Each number is 500 + 25 x the weight over its row's rms, rounded and kept within 0 to 999. Layers, rows and columns count from 0. Numbers have three digits each. The size before them is the row's rms in percent of the matrix's.

# q: layer 5 attention query, 128x128, rms 0.407, rows 0-63, columns 64-127
# k: layer 5 attention key, 128x128, rms 0.367, rows 0-63, columns 64-127
# v: layer 5 attention value, 128x128, rms 0.397, rows 0-35, columns 64-127
# o: layer 5 attention output (transposed), 128x128, rms 0.298, rows 0-35, columns 64-127
q0 074:481510502509477490502489521520518534459527468475498522501530479470496495524492487510541538520508522484542563461545466505489508551522511473490525502496535487523473479521491465473479493482499476
k0 076:522502481534523489514516512527481504517516495443478471521493513528494515464500470507468472529525501487510511470510526468504484510536491533524502504482541523497495468475506556499500515528508499
q1 073:543503481581483510497523512459496515484495509542486525482477468465540546524494466504492482508466503514527515479494501506492487513493503532482431541459529483509500496495459451506491524488478480
k1 084:492485497494501520544513498527524505505493521466527523527503490513443501510516485497492473458527461486505549495504508495471511500498498502550500491494472552518526489540494554475502524484504523
q2 083:491479492506548499535508503476496490531487497467490517515460525536512483466528469476488496499545466528465506537477540449526463502497515495511497543499490490476517474497474517505541487511534531
k2 092:509520515513531508547490524517495492505487509511526498456472490435525499500517526514550439542515470519518486490523490465527515544514486527519468452467534466494455528484508497508504488505485489
q3 075:487525529537503506483448517496540526464443503518533503460567497467498469504481548544499505526463513486500520472523477496466466491522497493487547472533484512538513494494502512508500481467503483
k3 096:517508496529506499505512509436431482518533519514490457505536539465544433482493495533519501517504540493488488524473497486457439482495493462496496515467523479486524547504493475484518457451498505
q4 075:491476477489502537545535535502442482535489520477484514537445493542529481533538478482488519491520458494465467527461511492496486471519489491496491503535475479524525462493454525529538491540503531
k4 094:533508478469496494473497527469478493489554495476513500487523470473509533517497542493512470475563520486527503493500495446503500536489440522491471476475523478491506545475497519527439492466484495
q5 084:495460519449542517553498456493472476524527502507523510506462494530471500517533443477484485471486500546513489538446507500495526462515481550494520530478515551516516520554506481507526505520516515
k5 092:510535495522530508484499514487469497503535509460530466491493512510477510489486517482466506438515497477564511490520511491506497494499505471508502521452512492498485466476509538553461518491476465
q6 072:515520488479523504546490481462492480488512507492517519464494480535484532508520464512542517500496511566522483489549491541472480512513454489493496519523476542486527474525456487514502524492518460
k6 070:480505465509478480451524493487507500493495514509496475484510498487479519511482515513522514476524489504466521514521469510534499491507482532509526502543517510454488494479523451497500507490483485
q7 069:521462489520507452469512502500495489488478503518464463512476444509499439524510471471508482507535489464482507534457535463520515522491523456516491462470451503458519553480512524512479478501474490
k7 084:509463448518549466504487521486502547538558483462511533489482585472467513469506510533519519476487515515502550466483495519479521504471481530502496493522506521462523522504510490472498474515534482
q8 077:509519445466569484498530479469462488553503521506505476535466476514517475520549468486507498537449526519498493529467509489501474505512487530530511511527471520487469468431471481497496515518513467
k8 098:506473508523507465450498520545500514514529461444512509494495560472546520480516521521532516535513482515527569500486492486515504498488494508483463493546482521429506495506490488531480472488473489
q9 082:478496496525478512509495447532438510439487473500502525542492498494499432445486451461493467543517456490516527512478487457491505517487522498480499458515467467502536515525528520464486486479489536
k9 073:527492518505499528504528489504444489456474513509484485476518510531479528518498502475497504510504431489482514521506460453543522530523479458515529520492516462528518483497491523491501539502534512
q10 119:499513502517522489489527489500527498456494487475540493562546477454486474425465507471517478497483479499475523499516514491532537510474493494510526440504520502544536452488535535489539493452525504
k10 086:487491523489462518492503551474484511511525518509497491509472475514519517477530506490494476461533519501500560524513469489451509505528472512536472511546503478508486534517514518528492480473453476
q11 096:487508496491541519537507436504489510523507486508471502491475503514531478498547501474455493530503469527478494543498487494490481521508473521484470493494472550433497542468480452547499490477491475
k11 107:535545460501428530495518501486481478503514507526492480533479448508469483522503532486435468496488505454496476494534489521523490505509471533523571513489510481537458496472457499527461489498514489
q12 099:522500477519459490492464522546525499471500470521486514519522473481479514499451528509534533504477503477513503492507513493518506496504500491555499442510550462501558486517517472487501485510482486
k12 103:473484490508522467516499528523509524484491502464490515559447493521482526513477508494488534493488487477498511505488497442519530503488477533539486529494508538515487470511509504507503482477491525
q13 083:517536510476525506463490487519487503547517509451513528471574473480502523495472505510488487565526493516509484459457476517500525561515518500510494474516521525476506474485524453506511512531497481
k13 099:509498510543492455462514541516481536527521472469464516499455537497510464483499492511534520536504462542496488508523512452525498488529548513496496538521511501503480472503484479533466520514508502
q14 098:463484497537528477485488486517552467498524489485546502499493486479497504502508459472502540485461522479495521506495531501497515484514532488503482489486508503519538521547511495450525560472522490
k14 093:517496490534504517506499474499512526514490538499487487502468485525507520519548498545476535508528490502461465504489568533478508496516522500498531460481511501501543524510487499463480498514474506
q15 115:527520522502462485485513451533509521510460514515477549521472509509513488481496492491510520490502510500530513518551475535464525504507464500503464564491487503531488545493494498456477522456488498
k15 113:517515515465476451493527524507497555474503517518529536517459464546476537470498514478520489493527515488510510495521498491464484487511456481499525489535462515492481494496510468528523491475514509
q16 102:536509529476470523494456509494487511494500495471485509506536527500520524513449423474514494471511494526523515485515503500525485484499500488528518544466493544566528499492517448531519523415520484
k16 090:493494531536469505496513555486512559502514529499474516486471535498506533528494478536542550521495580471507485479523508532531510507500504502497464540497518498486466529508517486485467515483471479
q17 098:480516459497513513517447492440507525522498491514493451466517507517534509541516500519505524456495498514493480502523471533480448539517464488531538533495524514485461454497475541494506462500488494
k17 098:505486501511463475485506488530496471496492505484529479544538485529502472495475472513539524469483537499481515479504491520484494454503526514500534519454475524477479501477538491572480505508474494
q18 094:526463500438497497489506545568491468479536512494499462504492522465496544527482491528489521489480504442500510499463537489506525544456498484502528497510541511490476530470491505499562511507539562
k18 102:482503477462519509482510457535476512495511528495475505504521503463542491508505500503484499490504543509474496509500541497522522526527484511552503455514527522532490548473458506468516463465507520
q19 107:448480506494510521498510489475505493475510521511528475505510506533489473501486515495452520541507505488486511443458526467515514449495538502518533476508506479531498471508487491497521463521525492
k19 101:469454502510496507541509496481546515507484496462467531509470500495499514499468449479441545557492473522497495520524491526486515492501527478470508495480516463520461513523452507445501487503522530
q20 117:493476508536578515489497502502477491503487503526516447508483498483467528500507490489495521507453516531463562457536471551509510534502513472501495522481517512488462455497569505502504488508475478
k20 090:501474511477489489523520478504509495474497463510530478516484517511513459492482521496551512557501514437463535492514492494486466546512484480503486487448488498470497499507473498530507472434486518
q21 109:485477500493468513477478506519490481468496528475508465439496495505505475498521496502534522462478525497533490493473524503479484478520521489490510480526484531502467500468507526496496533506471512
k21 104:496499547489514526486446520494494498448488513509508461496549535526518506508554532515525446508497476511486487526445568500472516499530488493472521514527484525485502539489460565490507519497472499
q22 099:507478577510482486504463464486458534464518515501537514474538530482514491460523482511510474492542489479526482513489494486477491510533473545470501483486523513538481523534461459474507501488495511
k22 098:540481540557526467520476513509495546464520491508514511520498487507501471472520493550447510504503505541537463506507497515495474486487530485495464536507542497512488503521502506529455493517515461
q23 103:533487513488505499507509497518488470496518546502508507551504505502468501477532469472546529497527461463504492503491522507476488534481505501503504522521432493548539464540488538471526496518530479
k23 118:471560508497545475513492516488507504502499520551536464506486516481466479496508482471488539486499512525513517482476537488523481514478504507556506524490466513540494456506510514474510515509547483
q24 105:515513484559453449486520513498520500474480499520514540480504506469483473511503500513481461490445466527532497531510488474515537499464494517522464529496497517510498542508539507475501457445485498
k24 097:471540502480456490527488507505544498508462510535489510501504460502489485524488519451493483543443502516527504521529516501489500509527550489519470517520460524540486509465502490469526510480504499
q25 102:442492525504552503447492491527488495504516555491507500533524481500508489519523485482497486486539498481450488519512538556494511477479518491489471484488488479512512489559444483502506501518502512
k25 097:482501477542479453457537548543439562523520552490523469458505529460510526449499478508514523517524507511489523517495494518517490466500508481505517525503477459500511502529471510477477492504487545
q26 109:511526504545521499515516492499530486503535553536501504547514512494486462514493515500481515490493477475499519508444478528504520523544480506473512489509521448479493481535513499468527534470527563
k26 115:466494440512534475529484459488544521502479539506516488480525460501519528509459512481511490494496470538470512535514481501508522508494458498480519526523537477499526485484521516479502500463495537
q27 100:510519473505543469511481475483505506492492466454515528423510506523523536507514492487484488482472491529493503478554500467498509508474514498496462526531557503467475476514502531459507501473469539
k27 102:500490540462512498538482482501501447521516513470507481519478479470523523502501480516504476514496473495500501503519468473478506557487508507549492512492515536489514538481468507520507530487497500
q28 111:534522521463505490505484554530483527501493520562516512497459507535493485465533432504522507533483475525515528505520471488554478522517511483488534514542508530487458507463526512535502498518513440
k28 109:522552509486490460487505510494507462489483504521518522487494520543489530501527509481480463493445496510457531479452460462540468505501512492492493493525455552493470483490488508524542474501475466
q29 104:477497566507506527496458503533446502500487463522511525503482476450487450465498458465504498523501509482504518497517465515521515445545500526474474514516486487470522543543492484484479519531511513
k29 097:514504537503518511496532485474473489457516486496504474480457510525541491477493494464518508514541466479489502500436488476495495502463490442496476482513511475480505503527462513532528523466517526
q30 097:492471462488515484496492491514523498504559535489506496513522490474495529468526523533534519519571477472482499499439518446562486501471496528503465487508511483465471492467437505515501509496488500
k30 095:518477419509535484498492483497498493482484499485505510525561519497476490543496526516513528504529503487471522485468481513519504499482447484536525482538501510474522461471503514472498538511522528
q31 106:498491544468518481480474491511502480505498502503495504475480498520505551515491512481449479514467522492478488526520470509507503561520468497434465499514491522506518486464466455529526546477504538
k31 097:486497486496519523461462517510501506541532497468496479463464509460498490463491527543483450474440467518543484508510470511496541487544506547488466505509495503453475494459493493529478511531475481
v0 094:484461495542487505515506535477532497525497500485556508487491524531481499459492475504487492516504468485543530509524512496476544532499535505481435455511516519504516477496499528466465516549463453
o0 079:522491487459522492488514457545460527435503516515472505508521481460514490518495524504470491475464504533485477498473482514505451475486529477474582526476519483520554477521503543531545515474528530
v1 090:478482488505510519520490488516507513470495518519519503476465552513439504478520491471535493499475535519464478501535473519524509499518452512505468492492501490495493508514526501513526517480528472
o1 074:523535523490505484488519504532482503522485559504506491553488474465555498502531476527451533507511455485514508482483506467475489551484514481518539545513506505470550501490492472490485481489486508
v2 099:463511524467466476440477520523512520517479493476555516507467494497536500468508458549468519520515486475489505534532498522483516531487511510525513459505517467490508515511544480506528518464515555
o2 081:523478460465495512504467475512504479510517503499492513510541497443472518470495523492509507490513505490497484478494519481521511466528534461462478513485509538509494484521518527533433489487507511
v3 097:496488503520509520489478518454489504512502521492495501489495514516502502496505566534559533492514497520456521504517512504493469510505522497512501494482468506490522488523472456485476529473436495
o3 080:519507493482468476500529473560502505509494513493465496501489538486547499480466426467458467519464481499488484470508514498518526503433466501501525479497515482510508562485521558508507480484545497
v4 098:552495495489462477485490515517499467479467516516467511561509454544482511500479549522479485503480523492509471485480508501489522469471539519510500467427464485490539532460520502528566531493555528
o4 077:490536465465519493495518502494524474515503459491507479477482541490501532487520472537534526490490501493452481489493491537485493525507473498495532538514573547495434474472463469532478479531456481
v5 097:529498516487462505535468489472507494455464488520474486508472449534560516504528498503547502523481484466514468488505532480498476529501500512494541483454512481539506506458467534492530492497524485
o5 078:497544484513497507496488507510495458499502486480519472501494543465485456508490505528461470499497492498500493472507522524504538471472492482532499522487514534470489538536532478530468501507482476
v6 103:528506468501477531524505476525520496474489495511482500493501472507472513481485555528473463508535507521482458471492512490516508475526502470491545482517541506520494519496494498500508447539562539
o6 079:456509541478481490485483529503509503525522516499550469477511471495476484508493484457523528488530538491554516505490487530492459507490480474474459523509490502522470472492502514543531512485498517
v7 092:485515568561497484500506521508521471475498525510517499481520498504500541526496491490521509449489483476530508526471465484515479457485535471504446511501486507498520523545456480538469499492489472
o7 079:515515473457519525493470527542459523519539486522437474491492491514492468508517469527505512501517529505483474484504523509470512519508489514492550475552503475443499491484505511439484516501522497
v8 087:475519557489506515524471522472439514541496509486468462490526509508544524479498467459521501499459495502529510521462470490482511501477501492474459455522483465464484441517494557495495487514525528
o8 068:511449503500512490488526505501530530453515444490516544497510483535446458508504549505501509450538485468469534463495523497491481479502534488453501521524477530515507493505554476476516508489477457
v9 096:481509532522487507504514519492509503460471528526537465508456523484549530489492496495471486542493495464476505492497512535522490483461499499491476480511448483465471459508477542506499524512467489
o9 084:542482466481563523500482466494498484517519507477472527500518492554513458496502509501518502489466502499520475461490485476480465528519521527510526525490546500498524506496524458512453513505500510
v10 099:489491469493493482534559524486489529532546515477493539463463526417519485495478510465495556479499525506483514501515501513488506511464503514493491530503531494515529491492495509481508469521501488
o10 084:532503512530504486495543461506510529483444521517537519546524503549458483511511481489475496481507491533539521508472473497489492525537486503485466505492469508498492490524499490471506470478498509
v11 102:530489479463528478547509501511507499475528512446539491495497514509524496464473543469546474503512481492508530512523509476481478529453506492470479512504475522503464495497521510495479442473571483
o11 086:489491548550481487502533497477468479453464438533488519529522453498478476504541499500477492508498500493498511507491465522509525490521512507496535454559528502500548455531539513501522557517469496
v12 088:490503514504533505515514500474449493546480510516523501493516519514517467497524489464463523476490492483522476479504468479510515504507499509525497536523436522507523506500515500527510558495511499
o12 081:482506533494566485449518500481514491453463494490513460534507483560509522521514531498523494492509517503464523481503499519477503491483497480487499493497543498525491464568479509453500461481504477
v13 094:519509513481498450511478496459506464473508521488465499499480485531495553467510533467506480556552501520506562542509490512499519500491495491492527466507458515481503523486488544470507476471494488
o13 072:474495511536446546490466536553516504489502500512525487536535508499495455451497493528516523457469496499482498493510498457513459504487520483490510538528499474483525503548515486517482496519483465
v14 097:527537451500482526517538543448510488530536495530534527487447460491505503489482494492496495470499500470484453507519463534536528505473501544496485514487547503506504475453512463511498510482484498
o14 084:500435539495496496498511450542489474495487517508484528491547504504507493528516515513487479577515477545536519491499556490499477518536474460499521541453510518479481510520517534452511476517501491
v15 101:481513512475526513474516509486512557533513486463479486485523496511534515491540501521487488507487492477490502472475519465489477515452498481487468485527468501452480501494530513574520485559465518
o15 081:517449506509500476498476475467483471470494506534494512520467481495474496490494473473533511499500491470519542531553463512521518476505493496466531492526518490533514464488466485447523542436522508
v16 093:502544526523462501514517495460485493468547496515484503531529489499476470497520515493494507508479505478517479511510514487468493502554494554482528512502488519482454535527453458477468485493464517
o16 074:484492473510506543513487504501511491520517522513497487445494506536527549512463514481501500519544526506496520519480489525580523494487510529517484491520521472481505518469546513505481499496535495
v17 104:481532491512475485512491530523486471494499528495533499517483490526460457533533477485487483474520480518507505513480515528491512508531479502551502518527521561525488494478539472473485537476476482
o17 086:484533469486539501536473483457535514536456498512487515489554512507549511516459522502495536511478546527474482502482524494518479491486487479499513483480499440493499534516475482498507463505505546
v18 106:497531517523496520528471516478504496476506482542501469510509489487532478524511511544472448486489485472529442479512465455494498461510517479512478526491535476498479489468495509501475485512509475
o18 084:517506499490484500473504502498501485508510501467448475466437493518469530516467483488498492496520511517507531509490533521493486526509482498483526509504543490489498503534531491525520570513499507
v19 087:459531497502501500478508463514514525483509509536480467508499514498525529498495507542512509470484536525547494503512495483462513543479504468527477480512543494473456554497519497474520518492489461
o19 076:560533500512519496545496546515485517499524470478508541552462468474468510512497495478482501498482507505440517484485522500529496488522495545545536527506488502498545466493497489569497522503502521
v20 096:527493519464492494508468514503516476481480462487482538469514510551536536511460504547510512468449475487480479464465464488515509521473475469508502490517477502498479478500524519474552484514515508
o20 084:506533505512514436497510528533500519474501486495537458567474514436465479465539491494492540514541484513491545498541495507503498465488503514492502508499545522503532528509490470474479487497506458
v21 097:476512560459487494506464493544508461513488517496510469506508501522542489471486459467518488482494483490501510449456495497508475481516526478502493514458493522510458510482474528525513459522481468
o21 078:479474470525565492515512505453474525487512470466498505487479475494485513523518493501517505513489499474517472508546509506445500510489456492518490507509518496501501483538543509509509535490555478
v22 091:465494510523488524513521476520544515469493514481461504533506512519519526512499475534443503521473494485521525467529529526464528515530497482559531559480510478522513482509484471546518507480496524
o22 080:539470510477548520511477476446452493535487508490500472484469461507476504523510522498502471495501533479481455468486493519508508510472470509458424467480500526498458496501519509517474501522487518
v23 097:492473531538475493545498450483519474515512504476483516526514452517500487484434554480523490473470513499521473515468470442505497498508466506448518517506510539532491486514491535520502480505488508
o23 082:487502504481513505458527527502490512485508465524501512448476517486514521518550495497487504518485463494498535485509484539512520459501501497473434465525508476476514504496508467494526486465521512
v24 095:490502482506483520467542494505486475516506506486506473470520456528488509529475594456492512520482480460460500451509507485526482475506498512450491511524475451503505520512513509493474487478510473
o24 072:507501511481544478468496501489479496477528471501473503512454517490512500512530432540522472498500552520504526522444486496510516534515478510543494465479493519487471523438494432472510506508483493
v25 094:495525492499488481532511524490496506513532460473483523487487486506458480529510541538502494543504497512455517521561510479488507515504574530500449527492475471465499528530518521520509544521480522
o25 079:509481484477518508451516492504524488505481521548483489490488528536539539471488463502492485472464498467503498500463487491479496501508469488458549468529559535515504470467510454482480459478526479
v26 109:479445488450466511563474488514495543519489494496466512489518496526501495446493465472496477492474477491470487515491498487477505507542497493472507542531475495494527571529488478460503501493480491
o26 098:470498514544517493472529500506482455460514522495532469478455495454521514506517485502448570476522535478533515482506496499500499520481492498461458468470481492509503517468566521486494450497525505
v27 100:507515466490468505487508428487460538498495506537478503485533504521513529463464496454504506524523493527479523510521507512518462509507482507515486471517479511507532472505462467466519507471563527
o27 086:472488528521506497510523506513516476499535501479535523523533479450462467472500525527466493499551524507515497504457487482527505483479496490463501502491479471480461507499502557507480431521462485
v28 106:508504490475449548503513499512555508510513531486429538519498463491504489470472540525493505520523491469515432437527477529512500500547474501499528461502490488498497530520473506490481484482504517
o28 087:453484489543529490475503519491493485527525487472538466484495528504477557519546485469491508471482517518520534506480488497499516499510509512512466565482503500520494508480501452519535471522507518
v29 101:522488490462511452543509496532499486443504486473526490453474468500528491482468502495459501498505525547512508505494556491485477460490492446501520481555499495499519485498450459493520515482466496
o29 083:513558512543464513449468484536484505524491466535468501551487522525504481501509523508513495537480504487501521504491430501516498521487497564496490561482497483506489499525506548507470520481526492
v30 098:522456522553499478469511518507503540522489525490510512474483519518518535499518495485501496511569523526477539518508521485490554536494500534486470488490549506485531498528508537497531507442517520
o30 079:505488469491463515511498448460530516475500511510499537546518481497496489500475515492494507510434471519518490477504498480491491466506539450471502506538413467469480501466517463496467472543496537
v31 094:527461516507549488507528513458500531532483453514472501496455491522479529474531504498496523514541490541535501536505542529542499489514512507493468497476500443503504472531486489526510483498487511
o31 076:491505491524492498493451495495467472440528523478507516554553523466540479515481502520532472486499488451498497437477485475478505486530526521479491509480487537494512521504504527487503518525483466
q32 112:476500518532521526517533509499506442458488531528501494479468446479448514508493494480441492482532470499461448496459498517484497511523486482510529477500516519492499542476503532489499495516483514
k32 088:501522534469510511526527476502533475495497516465484498490513501501432560512455487495486548509513525488463489478512503485500523491559458513502501516526482559477489453504505528492529520506519559
q33 106:518487452502542507484458516482459508484521467497557520534522490503505485479522498517519490481427519515533546532508507479515495515503526519499475460509469514520510495503530536476465515499503484
k33 105:443493558509505512499526503503539504475490518499467442455479529473509545498501503468479497510526489470463488485522518514550496472496513504489495499511532452475505481495457502501513516514488478
q34 097:471520495499491476521496506499482513546516470523485456471506501514529517517533496513504492545560477491496481529502484449534500483520460498471509502475519497485491494525446478527492485506528465
k34 097:520468477522502515469480490486494490528494522540513501513507484515492499522466497524492513477467502498519507472486512511440460504474515492520454510451493524441512510475494517508561477526489528
q35 108:524561433499485511503528492506519520490507482509466508515483501501523494521520481503535477540522481462493503522509488536521476490511502532534513530481493497513532469454514522522467496487512475
k35 114:473485525512523480507475500477501495514512534542534462498495466456478543507464541505469497465517488521429475457507500448526490416514490484490488494481493556466518513509469513472537527532508495
q36 111:459480500492512517538480477557486517484464481518503536535477451454485505440519490474490497512531520492481509517521480449474479538546503549481509490528489509460550496490474516502513521540528471
k36 110:481506501523499500461443521469509483529511520514530501476509438487457492485536482511508497507492469517489461483496510504513536473496496480495510536490494533542453496519530493517547501520482452
q37 095:508492520469492501485451528474541501496478524447511504479520524501487529495515516512502511489495516502489501459508475510491500497532508488499472484484456463489514479565480488520510494498483502
k37 103:505520492508497525513441402469498533479502513478534491529519472498465465509508483470519472504529509507516480487484493517489477489476485495518517534522535525462539470485531510526511481454472522
q38 099:483520512497488496498513510530505487487509524496485471490520495467451513473469493504462521478527484487481491489422543500541512487529471493491494513537522486467501479545500472503505515526574517
k38 091:540476491500478508512477528535504487491517478549540498498526495491498517517461538543474513505490533543531535479510458480530490531454518488519495526510528504489531510470509489456495487497449491
q39 099:517496495539505482459527513500478483466444528503453526522479532476516487509483482476507480498495518529515500536521480532515487497451492519492515525509528513496485506519530515483508546542507500
k39 100:515510547529481492532489469466510473479508489476513468501521540547505483517494504463469462513499466454505477504471486541527483534509512473487505477463453463483513492473467463527483467471516503
q40 109:479531420529469490455493509477438514526535489531513491564468491547453506514508498475536469508491538487495496527514538501496502502518469513500514488502450496510530512493537522520502513558513482
k40 095:475537516463479526512479458512517477497487531465503462481477494491556495472467504447525494489559494520466470510480505496525491522512521502515512470465462529525460507531466502480470493531495459
q41 094:466495531520517525484516487506511479519505555472502521486513503486530529507481444515522509482486489520480505503496511507499502490468501514548490507500493490505507494517478515477482476525505534
k41 100:547530516482447455452512476485545515491495485528466467521497455539530485482515503486491489501521470510543523476505505521504493494514542477506505484503533515529497484499515499519511511475505488
q42 103:514454506460517505474469487504499514463456511453476541509492497503462508478514475457462537482532493508499444463491541491533561549479467503489481521485541459490484496482505533490472505472463527
k42 097:483489525546465536485506514493487474512503470490468461530495524513520513498470477526514496552494510469494470472551481483523432508522458491546471531496528499544486486503449514496511486499491511
q43 110:487540461493497469495492499458484570490540522497502525526559456473502497514459512520501489519480537459479496520466477492556462486526510503470507533473507476491517497535489490537492502497493445
k43 101:419476507453495515490488498491534495513458531493528502519486475512485531533492495514515478520478484537500504482469516435498515503461486494473489477551509514460491514478485492553494513505523531
q44 104:517531527514475507521504535494462500482521482509498518490518475513551502478513514509523510508531458529544456494483507476495516500513453503505502542508515496493508480515510500520464498476534458
k44 101:496472515480433477507526523504494550520497490531473544504460494508512489437489464474497494496501498495486508474508511499496557530514474511485524476481512473541488485536487510496471526456507474
q45 113:520460490506559528526470517496521488509520502508495466534487484536513530500492448511510512489539485485536511493495497491556497503503503489559511473482490505498522457451499491487525505523493488
k45 092:524511527547536476491507506453480493486530543514507495479528510509510470447499466472506489478497509474512498480510522502496462484469483474517527555453535499458508464474485509538543467512485492
q46 108:490475479470487532469489515462485456469500530519500463523507501509489534484462482520506453485451459489499475493541502479511510488536530501469461506546498511489465503465468560499507505510498513
k46 102:487510476537510507509504478480486494538516519487500540512476528503482510550506483511510518503519472527519519509538533522492515521468468488520484494516449543534498481531544503535530504460486490
q47 097:472512488509555547490508488530524509503511493475485475459479491517556494528546497465474576552512473493505485482538478472484484517552491521527464512523514494525477485545497513526488520499485544
k47 103:506503520533486517511512519533472548542491448520482504537491510543469515485530507503493494464498506505470471468492506503532506443474513512474546518520468513507518481454463550496473504513477421
q48 107:495504513469477452499451512512539526475503498517508523534519487564484515505488492520505487508527471481486545501444481520508514474524516529471488436483489489444464495541502498549469536523526491
k48 111:502528488496491481504520467522490531497536527481466506465516498500503497474524469467520511546524514489476530457518496448487506500485522489497498488516581533492480527464466503480544501492501490
q49 102:501487484560467500506417463487530493493466496503504504504511509506517506507505543493520509482492513485543474504474549495495486502510488511479485498534493511525516497515483500507507517441516481
k49 093:492465479432525535523504488521503494499458475501519493486466479476469521511515506447500534504493552461520496537483466523448525505522500529535469468511483492522501494484465489544513476514463490
q50 108:456470470500564480496527533502477520497484502502501459505511502508483481520477504483502534539452505518525484523505529493484523497498571537522462502495493511505502511528530459511469559518491506
k50 105:485551520534499503511506496465476509485463446460490516495508519513492506535507474537474494527498499505524538549490434475532483514491494502500498493550471514501519515489529498504473506516534460
q51 101:536467486480464497507475490494479497546544522494480527481455524491481522534519485493490525554480570487511455534513472485502537478479485525495497472524452545503482526506450498468491505519515466
k51 099:510504547470513473496520477495472505490488435510537493463507554505485521501487528467515526506501506467494528439483496516470453522505494511496494526502520511474470528541551521498526499470496494
q52 106:520509533477435527506456495517493497543459477495509488514472480455502533523513491519530520458506498511485503496485484520483493508517524560504547480510495532472490524489530491486441506501519536
k52 102:533528493469511521489545511509544481502487513511528485532483530474501507509500464476489454512507474533535458459507470546471485496485510519503487465507487511550514504513502519480543529491514448
q53 105:471447495504505505555486480493535487504532527478524491497453498468515464497474514475479457483451487532529492487542507517506489491503502497479494501505528497458508497489511501466476532477547524
k53 104:487525477549513474471495498529455497489506505483483505516478479493539496492512480531495526559477519506491539553450483505488523482443502518506458505475501518493498488539499525503520511514454521
q54 112:520522510494516503513499493548494534502499459556471501490515506511496549530496538522527503449460528491520487473548493509468543428506528490533485524522500523468548515562445550493510515515496486
k54 116:500470543504509531544576490528543497490477524497458547479438505475448465517576501497497541455467482511518551500485496502490486489495527511456501493491512515526497468498499489504471482518505495
q55 107:483526535474491446529506514540502502452537464503507485488471506534516494488516511519447541477492543466474487527566527511541492545469485484486512499480498507482450480501482536490503500537520557
k55 097:448476488500487535488480500501500519503514534484501552490485488482468516483480524458495532497537508479474494562480496434465505483465522509524505510492540511495502519488509458487497527491506483
q56 099:469511456504502528484497506471453528481468473500498488484477489519495500476525498442450524467471489532537479517465544486518531494505487467499527501508476519493497526503483518511466444487498472
k56 090:474525508487483531490495490486480467464455494526474467522496524506528514524455472514514485472528491513524514485485528508496509509497521525492489486506476436501489475502510502477494510514487499
q57 105:492495533521498507496475501458486454515506494482512488514468472511469509526476524520471532504520514503509494471488517561497455529506530481493524464577533485534480509507513499503471474479511430
k57 102:505503510520508544509504497517486499505516494518504479437450496465477535520522524497529515505483502482539502487436494489503524539556498455483476492528529475544463544530497532505476544463526491
q58 109:499516525488464495517489534529527525514476519527459486524481516520523474502511536490507490476473495462506536503553445493524523553501515452465500532546483499506510484501556473471500461504493476
k58 100:508548491503476513504473485505519490509537528493530498448508513497493434488504501478448470473510520466489499491462486455482560490499485500495514502508503475553509496447473515489507505521509500
q59 101:513486497529515498492518501491459519520486541516492546515471496505546533491496519532427512486489501514454534503456503490477513533520489469533508508459521497450531487518502487549505536494493506
k59 103:472507497486501470554493522499497535459485501513529489513504506511503505525474566508491476548461518474492485517537507497555532520498506492505481498526507517452536493481498507466532492509483483
q60 110:485516489494491453531512457481504501514473526540533506536503497478524509510489491519467512509474487506540497494533526531473530505522523504518466522450493502545499465519502493510516470516486496
k60 098:482493507548507507493495539515512502465511505512490490478472527475549488541513488502506534477461513551512513505485481501499479486468494539517505485512525497512465477486547490511478472471547505
q61 104:533496517486519474537544549460504541479507486533482509515485504441498484479500529519532503497477488482463462458481513537500476497508484514537513549524435489497543523492520469505504524520498560
k61 098:546527483476482544492518500503499523504531492509510457548502518497505506475549524504486486515510532513528524512494499468487527468489465487516506487491519500485537519467492487489458525520518498
q62 100:495457482525516523464502486476511501443502471508507479545462438477494545478515482449531506504468520481552475516512472489516477504510498505463525494503532501497526511499522507509516507497486510
k62 094:491528491509516489533482514497472470497496502489479506478488503538520501479464530501473535502524490534496517468454561500455436493490529487503522483468487522494481504497481444542518537496481520
q63 095:450496555514503494521475512496502530509478491497509470432522505480470509513504500517529492517492493488498543543468460516470512513500449469516465507512579523476504488495544482512463520522538505
k63 098:502484507502508497500551509505457489537523505462472505521495518499459535483493540479491494468503497489473559482511516527484536499489499475545518524469483489517521454509507492466496523506547479
v32 096:477536478528473491487486483485475479522520515473483469496553549485477504498526462526483457506513515555481538502533494538443529510516499479485557500542475512501492454504493536513492534524487507
o32 104:488501468481489489497521516553490515499446519486488492514481526535463485515484472492523507487497536471491476482494494550479495448528468495512477456523509509491502524529484521510549506513490503
v33 094:503469513503528486472530540526462485480501532481494545511494448502534518540521493505478514511485569501524502506462485477487503469511448516526461529509513497506512504476490529477476492513522516
o33 103:553502494531477475542518476497502512505498487454483511438514487472506493499521496489449441485477480492500466477485475478475487481486509487503450490481504550446504502495498523496515464496506511
v34 093:543476463529520464533509466518541487474482475524547494447511544519497449529513542501512532467465520492513475521473533495464470488496552479464522481524520535475510474495484504559498529500535464
o34 106:439502507523498532479486503507486484496481519532507525473484460489461505475485519471501511476519512494440531478509496512510486523521527488483501499479482534459481481511535482506524537471531524
v35 100:538524488493469482497459505564507532520528555477496520522509535501510495545533485539486508487487475477512493522523518505499476526515517434500521501546447494520514524515536522506492451511505493
o35 107:510489481528518506516523521478497501507507544510518491536485472512515488508541520490536455478504475500532475497506536550510471478444519527469488558466497510450480481513530505487489467483488461